{
  "num_hidden_layers": 10,
  "hidden_size": 192,
  "num_attention_heads": 6,
  "num_key_value_heads": 1,
  "head_dim": 32,
  "intermediate_size": 768,
  "vocab_size": 1741,
  "hidden_act": "gelu",
  "norm": "layernorm",
  "norm_place": "pre",
  "norm_eps": 1e-05,
  "positions": "alibi",
  "qk_norm": false,
  "attn_scale": 0.177,
  "bias": "all",
  "tie_word_embeddings": true,
  "parallel_block": false,
  "init": "normal",
  "init_std_qkv": 0.027,
  "init_std_o": 0.00604,
  "init_std_up": 0.027,
  "init_std_down": 0.00604,
  "optimizer": "muon_variant",
  "learning_rate": 0.0125,
  "lr_mult_o": 4.0,
  "lr_mult_up": 0.666,
  "beta1": 0.95,
  "lr_head": 0.0057,
  "max_grad_norm": 1.0,
  "warmup_steps": 200,
  "schedule": "wsd",
  "decay_fraction": 0.642,
  "decay_shape": "linear",
  "final_lr_fraction": 0.0,
  "batch_tokens": 65536,
  "max_seq_len": 1024,
  "doc_mask": true,
  "train_tokens": 316700000,
  "max_steps": 4833,
  "dataset": "wikipedia_en"
}
Each number is 128 + 24 x the weight over its row's rms, rounded and kept within 0 to 255. Layers, rows and columns count from 0. Numbers have three digits each. The size before them is the row's rms in percent of the matrix's.

# o: layer 4 attention output (transposed), 192x192, rms 0.589, rows 12-31,44-63,76-95,107-127,139-159,171-191, columns 128-191
# v: layer 4 attention value, 32x192, rms 0.107, rows 12-31, columns 128-191
# up: layer 4 MLP up, 768x192, rms 0.182, rows 0-28, columns 128-191
# down: layer 4 MLP down (transposed), 768x192, rms 0.138, rows 0-27, columns 128-191
o107 078:121131103148116134138130144135116095119114122120179158089146150144128075093128131118131166141120157144144113127132144150127126103101112171114122156134134139107127089138132136108141099092156157
o139 142:174118130108091112075102123149156144120144135104183154126161146079186110079143123083109141112092175143140153140147122099133114114131145102115111144133125129136088083189144142108147138106161113
o171 132:099137132165145140183148106091095120139097116121056104115066122160099157184098141172146114150154084141108093118124127155116122132123110156145125093129151130125173182073099109135100114143095128
v12 107:119108153101115163123154150165154119160095137117139131129100128117141161089112131116104166177126133144161126132130185085108123120120081124097128150121131102097113163144133173143128108149118140
o12 070:143129106117152117151139140122154148042120097145136126133094168188105106134167113169155113076120103150139111148117106137132141171120137111164130137085130090100101123121120160115128121114114132
o44 068:115137129119127120068075137138156156133088093127096130118107132108122136124139135113115152140147105068128139148105131151105147130154147145151145147113135163143143117110116106142127125130160134
o76 071:157121140145125148121119112121143142153109121117096164141135111124130156132102128150130082123107134138096136125147109107089097124140149104119096122124152139132118141129104111117147096129147092
o108 075:110111135116128110183147086154105089118135138115138140118186149139145135147136139136166169134130131112144112120130158151180146125129154144132126119136136116158130138150172147089137159124120140
o140 154:110116135155103179126120128108162100128085099112160153193137142103147178103114123103169158137146148114109109114104194120149130158138150145109153105166134141179144170141136123138093135115122130
o172 125:148145123112154082114125126123098139139158174158110072080110110135149075160122118149078092132127122162135143121152060127114133084095105106129117160087120126090133077110129124148163120141136125
v13 101:106144205142126173140173121171175116117144114094121125114127112120157123140125120184122128137160128127120137114130126121129111119101132136142106127142086095146173136148113139158144093118099109
o13 080:159126108079105109103171176114121135126100133123125118104157179137134145121132121100121118156143143103104118133149137110136129157137095120099139101133151140130101145078137137145154149082152126
o45 086:132088117135093149174090139175124167155124141159139092137116145140125105141108119134147188146121091130137102170103118140107184144142165070144094106139130109157110155150155117129124178118164128
o77 075:137142071158141181141148128071117071139126118169131204134146158126104113131142100129135119137146157153130154103097108129125127140118124135127096133101119108130126106135119095119139124130120141
o109 077:148152158095156104084109099142111193104112091122132097157115130091132124122113139075144117075100101116160125151085142167125111140116109142127158142152097116104171100140120112115115135168129150
o141 137:081127225124120092123135126162161156079152101092125114179123114151125129147110138158110125118128143123105112126109120104088131097135137112098158164122112107137186132122152120115113118128137140
o173 118:136133058146143138135116169064102099156133168146134142085131120157144148123141135116146103140140109126138136131169128139163116159123129151140106081108146155140067128135098155134124114148116118
v14 097:121139153114160143155108149130127138131139113132135147136114103120155117110118137160145113148118140168117090111128095118137145089112085091135109084174096120108125139115143146131111124142083126
o14 071:116113144152133140185145128105131105092095153155154140135171142185166144122158118121123139113122120094154137123120104167138133166113156146144114160127135117151101109181131155146128141110096150
o46 072:113142134097126149152105110127123111105090111142108150100127101127139152137114158117155161111132137167087120111137115101115110100110137124131138111138125157114179130088170114117144120143129115
o78 070:111168141162156094081132122113144157137149079123130141095115146168118138137063097112122109130114108106165156157141122108085165115150157106127140146123116145147130103107125161107127121151119161
o110 069:140086102160100118206127100170151108154162123131099123177118129089121113142146133138096147132145168159125131111113103130143163125104109112130138119116122131074104167119105122136112127080167093
o142 158:112153112093118129145115084137132183099160157116168163123116144091144129108107159139137145106163122153101111117154146089164109113083109125069158132108153110096127149145105124142128115131103107
o174 132:159086120121140146094139185122126086168099113133115076122156108135127114130160109110110114173092129097128119123099135160110137143175152118160109143136117124158124092118157131143132150125147145
v15 098:125115105122174132114121119123108147125114138113141095140089138176167107143131123098119132166113127150169129124132144168156145128103124129159136111104126150140136124124092132183110146124135119
o15 071:122123111127149107114112148136127107118114100142103124153127125137116102102150098143127130120113131120098075128118112104156134169148120161106171171165112129121138103104091113159151154104138148
o47 088:138102136190115176154109131097110187125132154169109136156109103146155130119110143124145154137160091145122118142159115146143096133138136166114086114134145169128120139136138158099112147141107129
o79 067:157152128095117113123162138162180110103109125105171098114102103159137136149105107108115104152118175116136155190120183120082097090151113142155146102136068115133128139134161118126139120127113129
o111 066:096127093126160134135129120174104150082145149143112149107145132138107161103115159129096149150132130120133077106100088128150168139095145154144121149115144090127127083135127128151112157131131149
o143 152:137158166115156145090138126126100143150130105103139118136152125097149171133120144121094139155101104121142073099145103100093115118081139136118140123127180131135102158127154147122115117122136113
o175 120:128088118143075114149139126121130123147120131121129122109145162145131117125153119147164123067149144138128174133120145154163112147218101119130083137142087125142135109124115119114146114147126147
v16 098:113153144148121111118097151112141152129138166088130176099123128104129076145156120145130116119122112158149075174103135135134173135133141107094119126161119137128102155196101123119148159122149165
o16 076:162136153117162129164073136139111149138109098074141110112189154154194148116154115130101141105142094130077131139105157142144096110127136143143101119098131140155076136142108109161134090137098158
o48 081:097103132085117108088116123153132108148103122162127161171086096124145155110115152141121107123130137134128150111119097133134082118125122135119136197143119148134172103105098131135144140159117098
o80 066:085131110111096087137119134105064157135121105120112152147133122137129140157099090119153096152135122097148116118176109095114182135128129077130130108109128146156106105096182154124143141119114104
o112 079:141116178125154140094161115104144099133146130091133095108165162088120083135109175133138135080113169148121154128140149131113142107090136113134109157158138086146114163136105143143123121120173153
o144 154:117136164129169142138147125140132072139118133130111153159147126120086139133147172097159139142146182108158114119077168130152158104155130155148145130096176113126146137120132132113070129104172160
o176 120:148130080135086135134113147133115190102143110162159114108068120126159149115117078153103141147114067136105109134194084114112074146131110134112130091144096151135119112121130126147159123164087099
v17 099:162170147109103126139112158104097138116107128127125143121099141154110131146147125128141114160089153138144130126163100176098136150072112076072131158119133153111172114126167115102144174117105121
o17 071:127097143090140112093130102149121127113133082129138142167126123148112132124142152122113142096106095089116144149130150102116105091124120152115164135125108132090146095104108152135140137145145090
o49 077:114126110154144182148119133111208091117157124137131089130147105112164120113108157136123155163102120135129117134081146135126168111126138108122162123110101093113135114135094102134116144111119110
o81 073:118125082128138094124097114105053117162133165162131163104124143110125130119134115150142107107143107121118103145143139111161133126127160116142131169145159104135161110162145156114125113158107169
o113 079:122125142154121163100184148098159140130113134160073115155120124144118081137138102156126112147146146156122104080152086142093139173144139112141073071136120155166124160135116124130124108074161146
o145 146:124121149135115130134114158079146131105102150123084136110130150108121134120096095097091124110125123123176111137125103146190107165135155116102116097113154168116120167150168123123117089141128121
o177 129:153146098122117084152141091202101133143128115093158121112125128142135146157149152159157133130144139137074148124110133121089151100114102155164144159137108108153123089100118119144140145122116128
v18 109:122126148184088131110148107125142121109109127136112122108142160098137131105171150134107134158148094100112121131135159151110116138111161081078165160132108150115109157093157101109122097162154117
o18 072:149155118134143148158125148110114141136128121104117135120163117149106120121106122161148078101083138141098101154138137097158112126137154114146099114116146141143126111142132160106082156110124140
o50 082:171100147113085119130091173116077151143111155151100169182094130137139112148103130141145149167127120109197153110091129128127130138150117168121102121118121160176104109110125113113155154131114128
o82 077:152134133139139143089169170155204108133122134145157102092136110118135105157137107148126148125120133174106158091114131143168129127119101145077152131096110139120151137125111090122110075134143140
o114 077:112116125133100161106106081122117114129111139146095134144104147142096158133110125092116127142163096127113129110124125127089155173145161138126123119151149142155156142121147125140168129114092109
o146 146:097140155095099126144102115091120113110142153144103135160145157095100141064127139130144124137184160118149129178108144136150125104118153158128134099148129086137086133144101113065129130124110099
o178 122:134125116163159112112171123167150141157122128096166110087120112134154105177157129122129131098082134141120109110142106119119129134137094090125119145125118131094160102116170172176110118100145148
v19 098:107110135110125131090127118140133103104112112076117140122113163102132192129155140124117121123117168128120076157131143111143155141103143084143131133116190112069132141155108129149119118158184101
o19 076:139106128120118062135116096123112133144106136140116128113148117137120154179109145100126147114155159115166137086156114140106154126161116157104160138150070131148172114127129119097147124115133110
o51 080:112119129142094150115097171121082185122139136158114124124161141134114137146159128153121163151119134145137121149113161155140122129159110111142087117125136078136117150079151139129183123159143136
o83 080:132097094136119135139160116120148125108112124071156134161110076100133132115155105128138140106125145146162186126069117138121153140149117111131106112135119170098137103142072119113140164115108093
o115 082:135184132114164174153106128123131146083162144183090103103138099137122101130110130160140141129105128130111125160121131150118083136121150131142116106072116116120145188134117154139094130121113137
o147 147:164145140112134169110141155091108102181137122127135156163120156145119100058147120103114113121092148138132103133121142154082147092078190124115132149173131123166147158098161120164130125140146117
o179 124:088126142120127090121123108147140135088133116111146117101139121106120145133129163143136136148172084121121154116157116078180095156176054132144130113140139127109079109151123133126140124118114171
v20 094:094134121121149165105161092104131105125117117141139128083163107137155096147099146101106105146154109132160121126145127143125122135124073128137143180089161122107140107129103129153157094129121135
o20 076:114150110145114136123162157125085118105127092105153117097159144172145096139122109138136142104099114157122151175119107116112130126103146160109114098119115120180092149157120134132121192119128128
o52 080:119127153110145098098059129167129164133122102160101158168129100134113129148115128146134143131090103135143117115124133115186115143140156116139138161128129116159164125107102145101144136143117153
o84 068:119129110122081156158173113119132085144117106155123111164168156116103100117136111102129143116171114114118138105127139093100124124138164077162095150108145146090179170127076111108113149145141102
o116 074:102112112134143086164114081151155101132143122065098169117130123115080123127123089146149117120149118195134093123116136155138160096136116120111135138132097113138134117142159123163083108084142078
o148 148:166134108150104120140110122104136125104133121111137107081107163145157150125137149113077121133118168127110091150127131156133144150134133108134136168112103142133110110105138135180147104133128129
o180 119:105119153099141164093146147141134134153117153141119133169129111109125111125139139140162126143127097113124156121135124093131102106125105157137129100146150123122123138132130143078128133112131132
v21 104:141097183136128160116161155155126139149130076150161147105162107142126127136114136109166166087113127084151098128118127120092112132112145136141129130133160121119162101087113113130103120131158077
o21 079:114163096139127139098123090129120138115129129157174121109115159097099165097090134064145125133156124126146151139113112180096150102115107123111131136112136110114129151114137134100116164134085110
o53 072:157130173092107131127129097103155130111111131151136138150098110131163135166125127159114165113094126122165118130114159104119126082124098102102142137145130117179139134128150166071156085158148152
o85 077:092103139128141148128108113176092100112123149069141129098117118114161130166134165124133117111137139177124128148133147140161091181139088126118149090104115182140132156133103123149124163104106123
o117 074:148149134109086116106120154127158160141138147173106085134139141176103088103150134118132055155142120129114140098117096094123145093110155133126080111137157057131146146110123083106128088119118124
o149 143:124112106105080104152120137156162129111092108134114109138120091150137105101144123125111151150137162112155088123135145070124102089093136149149165157124090124128096107109153120094094081135161105
o181 127:114122123165179156123125130106115100147159122129125157141132145116123138157107120141134103124120121126091169144134132172139157162177112122127113124143140164111125117158095117190163181127098171
v22 104:181126104133131110115116119183149108149195128117149081138106158136150125115188096117098166144103139118158102108110102125119119155116106134128105125087117137137116137108125145120112143172139140
o22 069:111123099112128155143118135133103118084116146190121134132106157148107123115057115088140093132129081123062123139163119147143144124152130147179122137106138143096151129106140128105139122116131133
o54 075:137143124128144127145101130157169140112188128126138091093100148116118151103124117115109104106102112129142116142148145136102148120119089126122181093136127066110107124166165112154110065117164121
o86 082:160125126106098139097119109127073119162090130097115108103147114066138140151129145146127103164120161132117120134092148118159168138144153145130183075116107120130131174094119102134134139135110101
o118 071:129115096175156126099128127106132100120145118140162134130124138151121115121144138109096125119168134127120124143096131081103104129092117105131077151088093123113120087106128148132115156136151130
o150 154:087139135149115092151120138106134073140157113122128171135119130133136140094160108142116174127168106153162168106126139126126099132128105157152088194136082111121131107122136078117112167124150151
o182 133:159124122106114147125151130149109178139087142114123102111136116144120107177106141136155094116102157118111092129141114130146144097144138106109164094119178175139141146143137177140136106130078104
v23 098:108137096116121086169134148177157135131099118142166147160139097139156130133109148149120138107094086125135101120118108137099124136131127154126108139184174148097140177088117133156133112137121105
o23 076:085115145091115110073137147160122106128125116125120157117108122110131124118153124143103107172125150163080127133135120123080105112150108171114103100137123137150191085096150114134142122147111102
o55 070:153130142108173155139092151112120121137135076071113146086131141122124140158103129142151099091142119123135104135083129138131154135117154100161144129112150130102115149111139153147122105129117120
o87 079:151159128141147154111111073129121165101138156104118128063122128149171148094107136135148153130106122099117181120183191128111114144137150144139137111134143122169096154137115098097102090128172131
o119 076:117090123109119082138124125105130128160113110145183175167127123168114139127133126075076131143145100170176134112085120135147075170148096153121147161118124131120104093111110163110137124130112136
o151 140:107117116080108082147098173140162153180138137118183102136142120127114118163103139153119118125085102138133115114135110141145150136086140130155127126132160140123123162105148136157137152137158147
o183 119:124144146203150178118167089123083102074122135168075111138127139111133138104150117112135154113180183097128142131113136114133117109152089110083124112110091109133150107159087111131121130154101151
v24 100:146108112152089127127176162172120117118116097153126094164169140113105114110117144122079141131137123141108159122095139163123148149126152131117113071111157187159136159123111160094153128128124160
o24 072:158140154150193098149166165096145140079148163115174121120149109121128094118137122134146111147106136141117110133118140090104085107135142141114091156145128120138158087169157100102082093107127179
o56 069:125149130131132119127162109111151169153085153114131136128140115124117116109176063134150101163149159106176115097127100141139141126127129155117152091132173090118109092128118087144183150145125118
o88 084:132130108121167142126115116092126082143130118120112159149079124106150124141107157108136122099117130134116157125111086117159142146082153125133079158107144118112117157133136145158116113134099121
o120 070:118139127113053112170139108151142144124180126132131125132177127180161169127141110147125139127105113130122107117188156114112156130166093085129157111136102129166135149124124142069120120138135128
o152 150:103167131122118075156133120161169155151113153092128157159145126139124138083140145134150187108147113101117123102128115129108158137155110143100125139146158121108132142087147079091121148148104131
o184 125:139096137145153187081110157095092101109137102167115102099111131101130125152115119127117085137110133157127135151133142128161078115112146132164152114116095136130126132155117173158120111120164116
v25 102:118107150110146138145110116143074106117159142119125113158182109145123063155170100110144154123090094129126126142138130158106124139160120192125151135109152108138069123144150152139138098138086110
o25 072:118156094166109170061121167184150136126112100126162118130109131136165130108089150134127127137107133119139092124111133095114114097094122119148135132127108129124170146090159192118110125147136147
o57 082:140113152135085133165149108150153113139090134151118148121136165130117103083111113125153166141128165128114114126073111124113174123132148103136118129128095092076159096154142144135130135142137155
o89 078:122115093123100073115176161116113134112131141123144109157134110118091094142150111119132102108147156109133132102131130113150126129141153093163074097147151169145099141155139127122131141095087163
o121 083:104133083111170126163127096087087073127139129145148146138105150147143194116109110138094125120123081124144156122138156141144152132106109179135133116105118126152131131144110113119150153139161128
o153 141:164147138121130123132096106095106140135127138125115138149168107128149140133126148129177104123141078122100167101149122146126160149118104149113131171168164085107090106146131154137122131112136109
o185 125:103094170142124127112165143160153139105122129128126111104114138124119118132159119123085130130124181141134110178120127117106059132141154102110166096107103161151163146096122098127137113137123155
v26 104:071090147178142141102089147154176122118112127089099101129109101144129147153128043129142191139077124137118171139158118123178161122132117143139114159139083114127149131111109120136116093125133147
o26 070:114145148090138142141140146149121115107127136145175144060162144173097060131104153159118106136164140155071109123108121161101114139144166156098096088099181157134087142139123119113162121146138169
o58 072:169123100140117161137112130123168132104126101148144120168099139112173130122107086114098150119099115139111161128076153144133186121097109115153164149138115102132117104134164151130116162106128153
o90 071:116126142120104162100116137133100162115066120151125166141127125103151161141164128149096139161151102119142125104104119113110146153147113130075127119102134115125166148084093117130151133124162112
o122 077:096088120139165135135111147121076088167140095110137123119136118128109093149099156112158120116119160092128096149207135111160100090137175112166184146159097146127118124181155141134100113117088104
o154 156:134137116146193092126117134099106121105156132111105093135157122143144129115116130087141160146100171103120134108170100131156152123146103105199174105149075076097144093129122126145120153103112142
o186 139:151124139109074145142133123149160138150129141138116157112118128117106144153151122159133084116136076154145124137086145126095095119116132141063061172092180171149115139124137130120137089156124085
v27 100:148186129148119123134109145114141166159152183149162124150140110089153093179147113122115140110125131190161135133140159079125122088106139108095132126119107133116108135115132086121105123071133141
o27 081:137109166136103135156151165085114099097181107096141107134129121148135133123170125105127130143117130135096115157105118166148091152144133147140105160134164160106081109101123081114149151158125183
o59 072:112153097133124109102158141151109148085112137163102152132128129131113121145140136128136120130132076139169160099153097132094076145122152163134153138143128128128178134160115143149108101084141128
o91 069:132164099099130115114123131111156129150123147124208130108120148140088098105079140120095135107109179112097130124149113123098156127109120092118124118159099125153115127129121090103141143138143125
o123 070:151102120125110135143114132143118120142138109139109117144105124114164141176129132093118132108133138134146135147104140125100178131141129140109101137119125089122114108131163158129126081181130123
o155 156:132126133127155147134127107122101157114099139111106154118148069133113110126091113117126126161107093116148146118125145130160086109147152132114186099128114105116111142132179121171110098088095122
o187 124:111132132120103121107137164132170129124148089148133111111115182125146116106151149156145122094134137153087099126125100111131160134137095106166078173124139112123146146126095137104144135155144129
v28 095:145116163154138127183139147092136150144122150178148148166137149148116110158108139093108141136120123135104119112115154127120107132116147123125115139133128078166089144141110137141168086130129088
o28 073:099138162117094122048131155151120122166102142133105149134148126140142138126156122138082128115163146145126096147149090107110091143128128101111147134126095153135126090101139173103155122120123118
o60 066:183151092099121096158090145128134130142150105127110080092158113105125167116145108096123110135115127133155143106129151158117133107126073154132158154205111124114135147108149093162130140097151105
o92 072:102118110125139126129092124103107108077106173133130109146127106117113090140142150150151146115088132148171138144097099124168120095096123123106112089091174095125068097144151110122162105174132171
o124 072:148110132116130143120151158119161118116113128127120156129133132124116157125092110108137134126150134136075150088110157137076125162124173081148124145163030131138141139133122177155085149129100114
o156 145:131170105090121112188128125143131123110132102157125103088138087109127100155108171143093110151136160126129135127137165101145185104133138150132133129090114138129162146122123095107132147131096095
o188 121:123092130173120153098120122108112120171133126100128172145085171153123107109153085144161148124112099120140128122144071148104079119108120137105127119135161150106113111141133129139136146106152162
v29 100:112153138147131119172112144122164124126075119105077102163076142124145095137132130156138115081155135112145107076125142149154065132120139161111122143123115129128154103123148152127136125176130144
o29 075:104121139071159160073122169110148147090141093164110117132137099146097107118136130100130096137118097143093137118137125137146113124135114141145159111137126160111152148104109135139166124103182159
o61 075:080107129133127131174113123136117125141172150123197141143108151149088147138161156093152133122115170116113119146122103154130193109100155113116082141093092093129099136143145164105107123119091106
o93 077:160100120130118116116151138149118143130111135108119146126137139160089174118170115167107099127162109134145142136151081112121132166124137111139164113140155120171138126106148104163131148100109121
o125 076:125131138128146072133134080125131145113135112120159108117138151112148134117063112155135177136125154099120149128117160107129139066089129135108153145142123126087100135173125116136118119191163072
o157 144:117152140141135131146130104097141131085148136117107102116093132114155130145086117125151158115121133085085122099092146137144150135105119138126069113136095076138131173110140122077095124125116123
o189 127:145117124129097137082126122158119129152102124138127135127166105135143123123162149119100115149129133166178117157122125131130075151189100129129167147127157144145149103118101150177154123127138153
v30 101:106112157100148112115161067090076113141132199158134155113136138122153155105163112113127140139097181149146112117113144129128147105122143103061130113096105141099100164129127144126086136104149112
o30 074:130123131148132154183148106089112137161169097101115126124140096108162168163173140133112168170122143147123130137140158181149130128144129157141116144162110152114097102121099083156118138131093145
o62 072:160182143130093159071100117123121116134115132130138137109114124085149144150178138164124128119109126122127140109158131103086114098116097127148118134157138135124096130100181142148163067137138132
o94 059:117140139132101099127126172158148142072110100137086141114135096095102150129138130121137076089110123073169104145113173082115101167129154157103164105112142098144163137132129118122141176100115101
o126 067:112129116129127145144138144130128125144126164133159123148115167119130113141100066132161135141163166136094100099145108157132107136110158108157089177185147180177117146139097121171110121122136110
o158 160:124150100149132156113115078131151154117122166159133124114140119149148130136111153130146117165168147163106078103107121111110121124128158133133106137119110128146166178116133131109091111139147148
o190 137:132105174122143095149124169127119099152135083094132121153109126127094129096129115124106138080094086115121178167142113141121141125128113100118148102123122132124129062157103143144147158138114122
v31 095:146141148149104104127124120161180104130126127129134117113168129142083169148137139091169138132144157110111087128106113143120126139111129112093162171111160120116086089107116132142098116124109131
o31 085:139105136150120127207105172097071130118159125133134147167098126092145086138119100122135132123121093159149111136083115120110183156130124144131104110106103130142182133113118119093164141108100084
o63 070:084161121123185136100148090127160085140106090063145103103141153139149159097135130151140120154143112104128120177153154138115119117131156127138109120146150131121135111130124141148156114115170151
o95 073:120130099100090148130104121148143149123095169140124146147114142161123136089163135115079121125100137126100128133173133172128138132101125112125138115143113166161103112171147083124095163102118128
o127 072:166167120128105104134144131095144088126143150125131117115176117133120125144123121076163162149147165127126127135082131127175082123122121138145091124169132125112140144127089148136149095144067110
o159 145:132090134134131132093141094127163121111103105161131102116136106160129136190087122131126119136166127112153157096132145141112128129124140161116104136134140107138110094157114128108114131126165147
o191 120:105144129136118139125114147149078148123115143107119146135095138107136117069154136124110116100127127155126094156113119119109125133128088105136156115085128150129140168087134139147131152136116132
up0 100:119161074112131159116120141147116089132115129115108196121108121109131153141152183136104103158107097160135181136132110132125122147141114109174173088119148108134144141114150095118189116138111125
down0 098:125121166153110151129176106102063138121141142160112118132165147121085134109137136125176139127099140112123152085099148126173118104156126105128115145135135144102072127150116113103098147144110077
up1 105:131097119135108133174139128088149074165162163141124167099167110095162134105115113140116115115151131149138105089182122125099096123117144110143128126110116107114164101099108163111149127133139127
down1 104:149125132110113172122177120148111108134120166143087147144146129093120128123122119109111132126136127131101092129131143139075133133117140100121133089124097105086137147135084137166152111136152159
up2 102:195125128100156153165158158115115112114139085108108127104123135100141154112060116138059140136151129114110116153114098128091119142131146148116117152150115087152174112153188134129128133103129141
down2 098:091149186155096106100123112126100154195133136117111122153146140141106134127102091105133149136165133090146137097120130144156118090110136123148142126136133144137125099150122140086159079103139132
up3 096:111130118141100129162131121189135143148086171137101152145125147149161117128158139119118161134111152139105111130117111094125153112163113127114091115107122076153127127167168113116070132163093110
down3 094:150084190133137082131096152129123112159132146108164134117142132151134137181126107113124150136119116128158102154144168093107119117116093144120178160159092135098150139103082114120117171091121106
up4 106:114168135080164121141121090101084103097144149129134104133123137121158142108112135106170131115131100095111103113132124171123111130111094148099111116128080140114122117113138182115170099149139145
down4 111:131144151118156163138112115172114122170115171125157128137148128150148134084155112148128125115123178098133106136129123170150181096135113125124127114122081137105127098136085128107184100114130122
up5 092:132104169126123127110139129100083130119164141115127138114074112074115104178117104163152108153104135117185091129107109128104104136096138097125120134131115131181150118113145090147103143129119100
down5 096:145136112115141093167167165139159161134129117168096121140136150148162159134102112139107171122118087101105182097152109099114133090133128159163129090152119147131143157111120148096162120112102118
up6 086:086089077137139139118151111113130155138077152083166131150123152087106156147097120084121140136110139160087152149128157132162139120123136129143128118126127096135149108095129118124179129108115121
down6 090:149180099141103093120128095110139113129124127140122126081172098131151140105156172122129100110111178133148095137126130115094106142096129110116169165132156116087146121157097113140103167118132149
up7 099:141139126130135096108171100138088102131150124126139127160137128122166138121080131108133158142129105151153130135139123120098112116113115153157137120124140134110076110129131201146129136160084101
down7 104:174159105081113138158124139116106126135156138158107147136099107155113099123073153093141129135139115145097156145162119101094111148139119123095118109165117152124166120114124122141075092156122104
up8 105:131120111113173150125101172134160098130135092131120085129162135116138165121146100191162112167170152146154117107169120116127136119192146129113114125108099097125144135148140122093138088145127110
down8 107:119100128129123138103106106138152137141122140117108132173155113119134132127074140136173152138103129093072145147167125122148115123107136100128115115117163143102123151143128117164110133141134144
up9 103:132147118149102083115136124124122082131109101063136151102141134113166161135120100110168134142130115107109141180093129116130148119173164109151136156149142128136138121122091179139142130139113094
down9 108:126114120161118136118172081107158111127161156098141154110110131094150163121135096130150127179114109175110130131141147147077155114169123113158127126118120128137121129094126125166173111089122132
up10 093:129123137110127122178141092162096081135121096135148121112134148111088131118109156141197117135117146153134110100128148096099109102094144148101129121120148138129161135133134097147141124116150105
down10 095:133116184141159111127102159098096128120119102133122106152095082095174163163123108098129151146139133152131093126144136135146133128156094150134125123143164138129107125157165142093101131183086058
up11 102:142135105081147131120127167121165110124098118140155083085107130128118134127108157113101126139135151114102123141144128133146126140130140131128098137118136173111117098167126153120189142114139128
down11 096:122122143144164103095115121158089084141136157125092172112133125152145099140111152133133120115093143136158157110148117146129137156087112140081140115113124067152131134144132134081081102124100094
up12 108:100104109122144100125133145140115110099120119089169128118138151084159134145147064117105121125141110136146132154160157138149108169128099107133136098114125091118111154142163168150161129160104093
down12 110:108095098106185121177154118104105101127105116139153179175147120113116100138171103111153095118137125155157118162173168123101103160101106066079168124112131124127140149154140162115105152108093084
up13 093:151111155114141134133087118110168117068116105106124123117137128138113133091105134127112164169159138158147128124126095117118164156135099123101155102150155143156094050137062110074152145090128163
down13 092:200121133138130131130151117149110129153136092126161158120118152137171098159150098135120159068129146128088154135144105145130100090126121108096137185148134146136133149098201084098125145110132088
up14 101:138168094136160090125112114142174158100131154127144111167087107126112144116136135140126112130087145111136088136159113103122057124141156107137159100172096137137145122108142115137134103128159127
down14 093:117136177099143143116129162118114138100139108112111098149107133156123117109139120131097112128105134141112165098102158113121134140111107112111178113148160140108130130104128160165157112087194110
up15 104:115125141084146089141141162109116142122081150099152130134121155078115158130080130095163105158149123167122155131123148126135153110124112080161142144150079088142115155132142144126087136124099164
down15 097:121122122118143095148172146142147129122114135139137169156114138162143087153115118113127151143097146158130181113133128090123134108107082132142132160159122119080073148118130107115076111120133105
up16 093:129152162139118139131141112145119115135116133096094110096122129117118125100135123103121080161196143122143145116167109176139119164121117159120141087136115106095125137118121133107170139120145164
down16 100:128147137101138125120110089124149119109144138143113143153111120141133151132133143118177147072079126093115125130102159164113137124149136119110131099085106057080083146134160137150129079180164129
up17 097:120119176145138142119121097124155170107141155170082111094113145102136139127124121114159133132125115124148099113150150169090117131152132149142155122161142147121117144114089156106153150131165127
down17 100:124113107107127139134161126138131132091096126113126159133138135154152155093080123154121082131136131160143139155129116124148154093109144085077127119119085144098121058149108146127099134143076123
up18 103:076134133128123126156120147109140121116140115080128133167130083108133119145125111123147171159140131140125149147166090140137129174102117123123150100172150143101144182169102155154112110131117115
down18 101:113111164153111151113173107131153143119140138072129141158127126090111135157147070139140156127101098105112136108156115100156125140087114127134130119103103127111123097093101113146119141145113094
up19 103:163163174123163133141147111123144118125098092132127165072127112106139173105142101163085092128124114175121128131149141097136096108090118118120139153151147088095165109093129157098126109138140152
down19 100:139129146093141133135111149152130072083131110115077112127149147132105083129160123120148128147129123103156125142100135086122135125173144133141162115123142114123104113183149114104077141150141133
up20 092:125122138126137151148163113130116131115101123117093108130122076098158108120111138142101142127155173090136151158141159136133083150170108105171129154145136129127137117096133162116179199113092133
down20 089:117192126119164148144110155118117135126146100165161128125106149106079133129144071166128122117172125146140135116143129096064120108129180109121169123136085122139136134136119125144173105170101134
up21 096:134112109152126156137133144140140101127090105124126127143132129090115200141095170145146098105119154148166110121107183154132113094140152169123147094159142125119120130115101151152070121130109162
down21 089:143073144104108137098164109146129170142125105131135132139115147133142109140129126146128130156126102135109158098143099119103131083134118127120163143134143165085109117117139151139129142150132116
up22 107:095126127178156099094143112106130126145113142126132124110160165133120090134113166118087103118130104131123139142116147149137135111158153113164141138111136103131128129108150122144100104123115123
down22 109:120119138114113083113096153086163153160116111142166140110149118096149103123123147073160135106102134176096135111100127148111111161111114126111138128127159177152127123152131110129109125116157107
up23 101:139126062141097129124102137127113127152120145095122104159136090101142106136102126147152122159163135106178115126135111155143128100171113073115132112132124163130120113122112099095086132141147137
down23 103:137126099121139123118100157148136088151119141133165130091151141174174132126146100102149162137162127141107133076109126122099116114086128141113144126137098120159129118125151161136151137110127106
up24 092:120126125116096089133126158159128161087133158127165144129103090163111151188128152158086102103143118125188123142130170104116148120102170145139112120104092116116127162130156130118118127146116121
down24 095:141147107149136068124165122092151111146113133134141144065126129106157162153104142143128143151142105131115144126095117134163073100122149101131152130128145179165132166141154157120112154162122111
up25 108:123122143102143139100160136149119163120142111148146110164135155114131119124129114149134086084108136135117146138123124116170148172126119122120126137128132095140111177145110152096107126156116114
down25 104:172150147101116106163206126148135125127104147113108135131072091130126112123153107147078111156124137112109127145103132119115150132133167115072147105150120109181160136152134089114149138144126114
up26 106:143138090113096166142147107136144104129122157122138092131112128122148150128091180144140126143131126114080140127167101127119113140163165119119089138123111131140122161103104102099084105103114117
down26 097:134087134156137120122120117142103138122130155114168220142096116111149132139102142132116120141154134165126121154161095104123160135116142148107148164117114060132129120107135067074113174122143107
up27 093:140116144121108133129099114133156122126121106124105156168120137146110128127158108121142153173133144095149104122113156114074089140133108096099126092151114103161147127116120131094089097167171090
down27 086:112154106103165152124124150149120126156129126115151155069142090140137108163088144149117078078116144146098144107144096157172143130096130121159093151126143148125127100123159171132131148114094153
up28 110:135119101114104157102166077158129126111102113102130108145133150107149140102125110090133130086075149145154129141130118108108138128142107158139079153106063170159109155170130160143148153166114113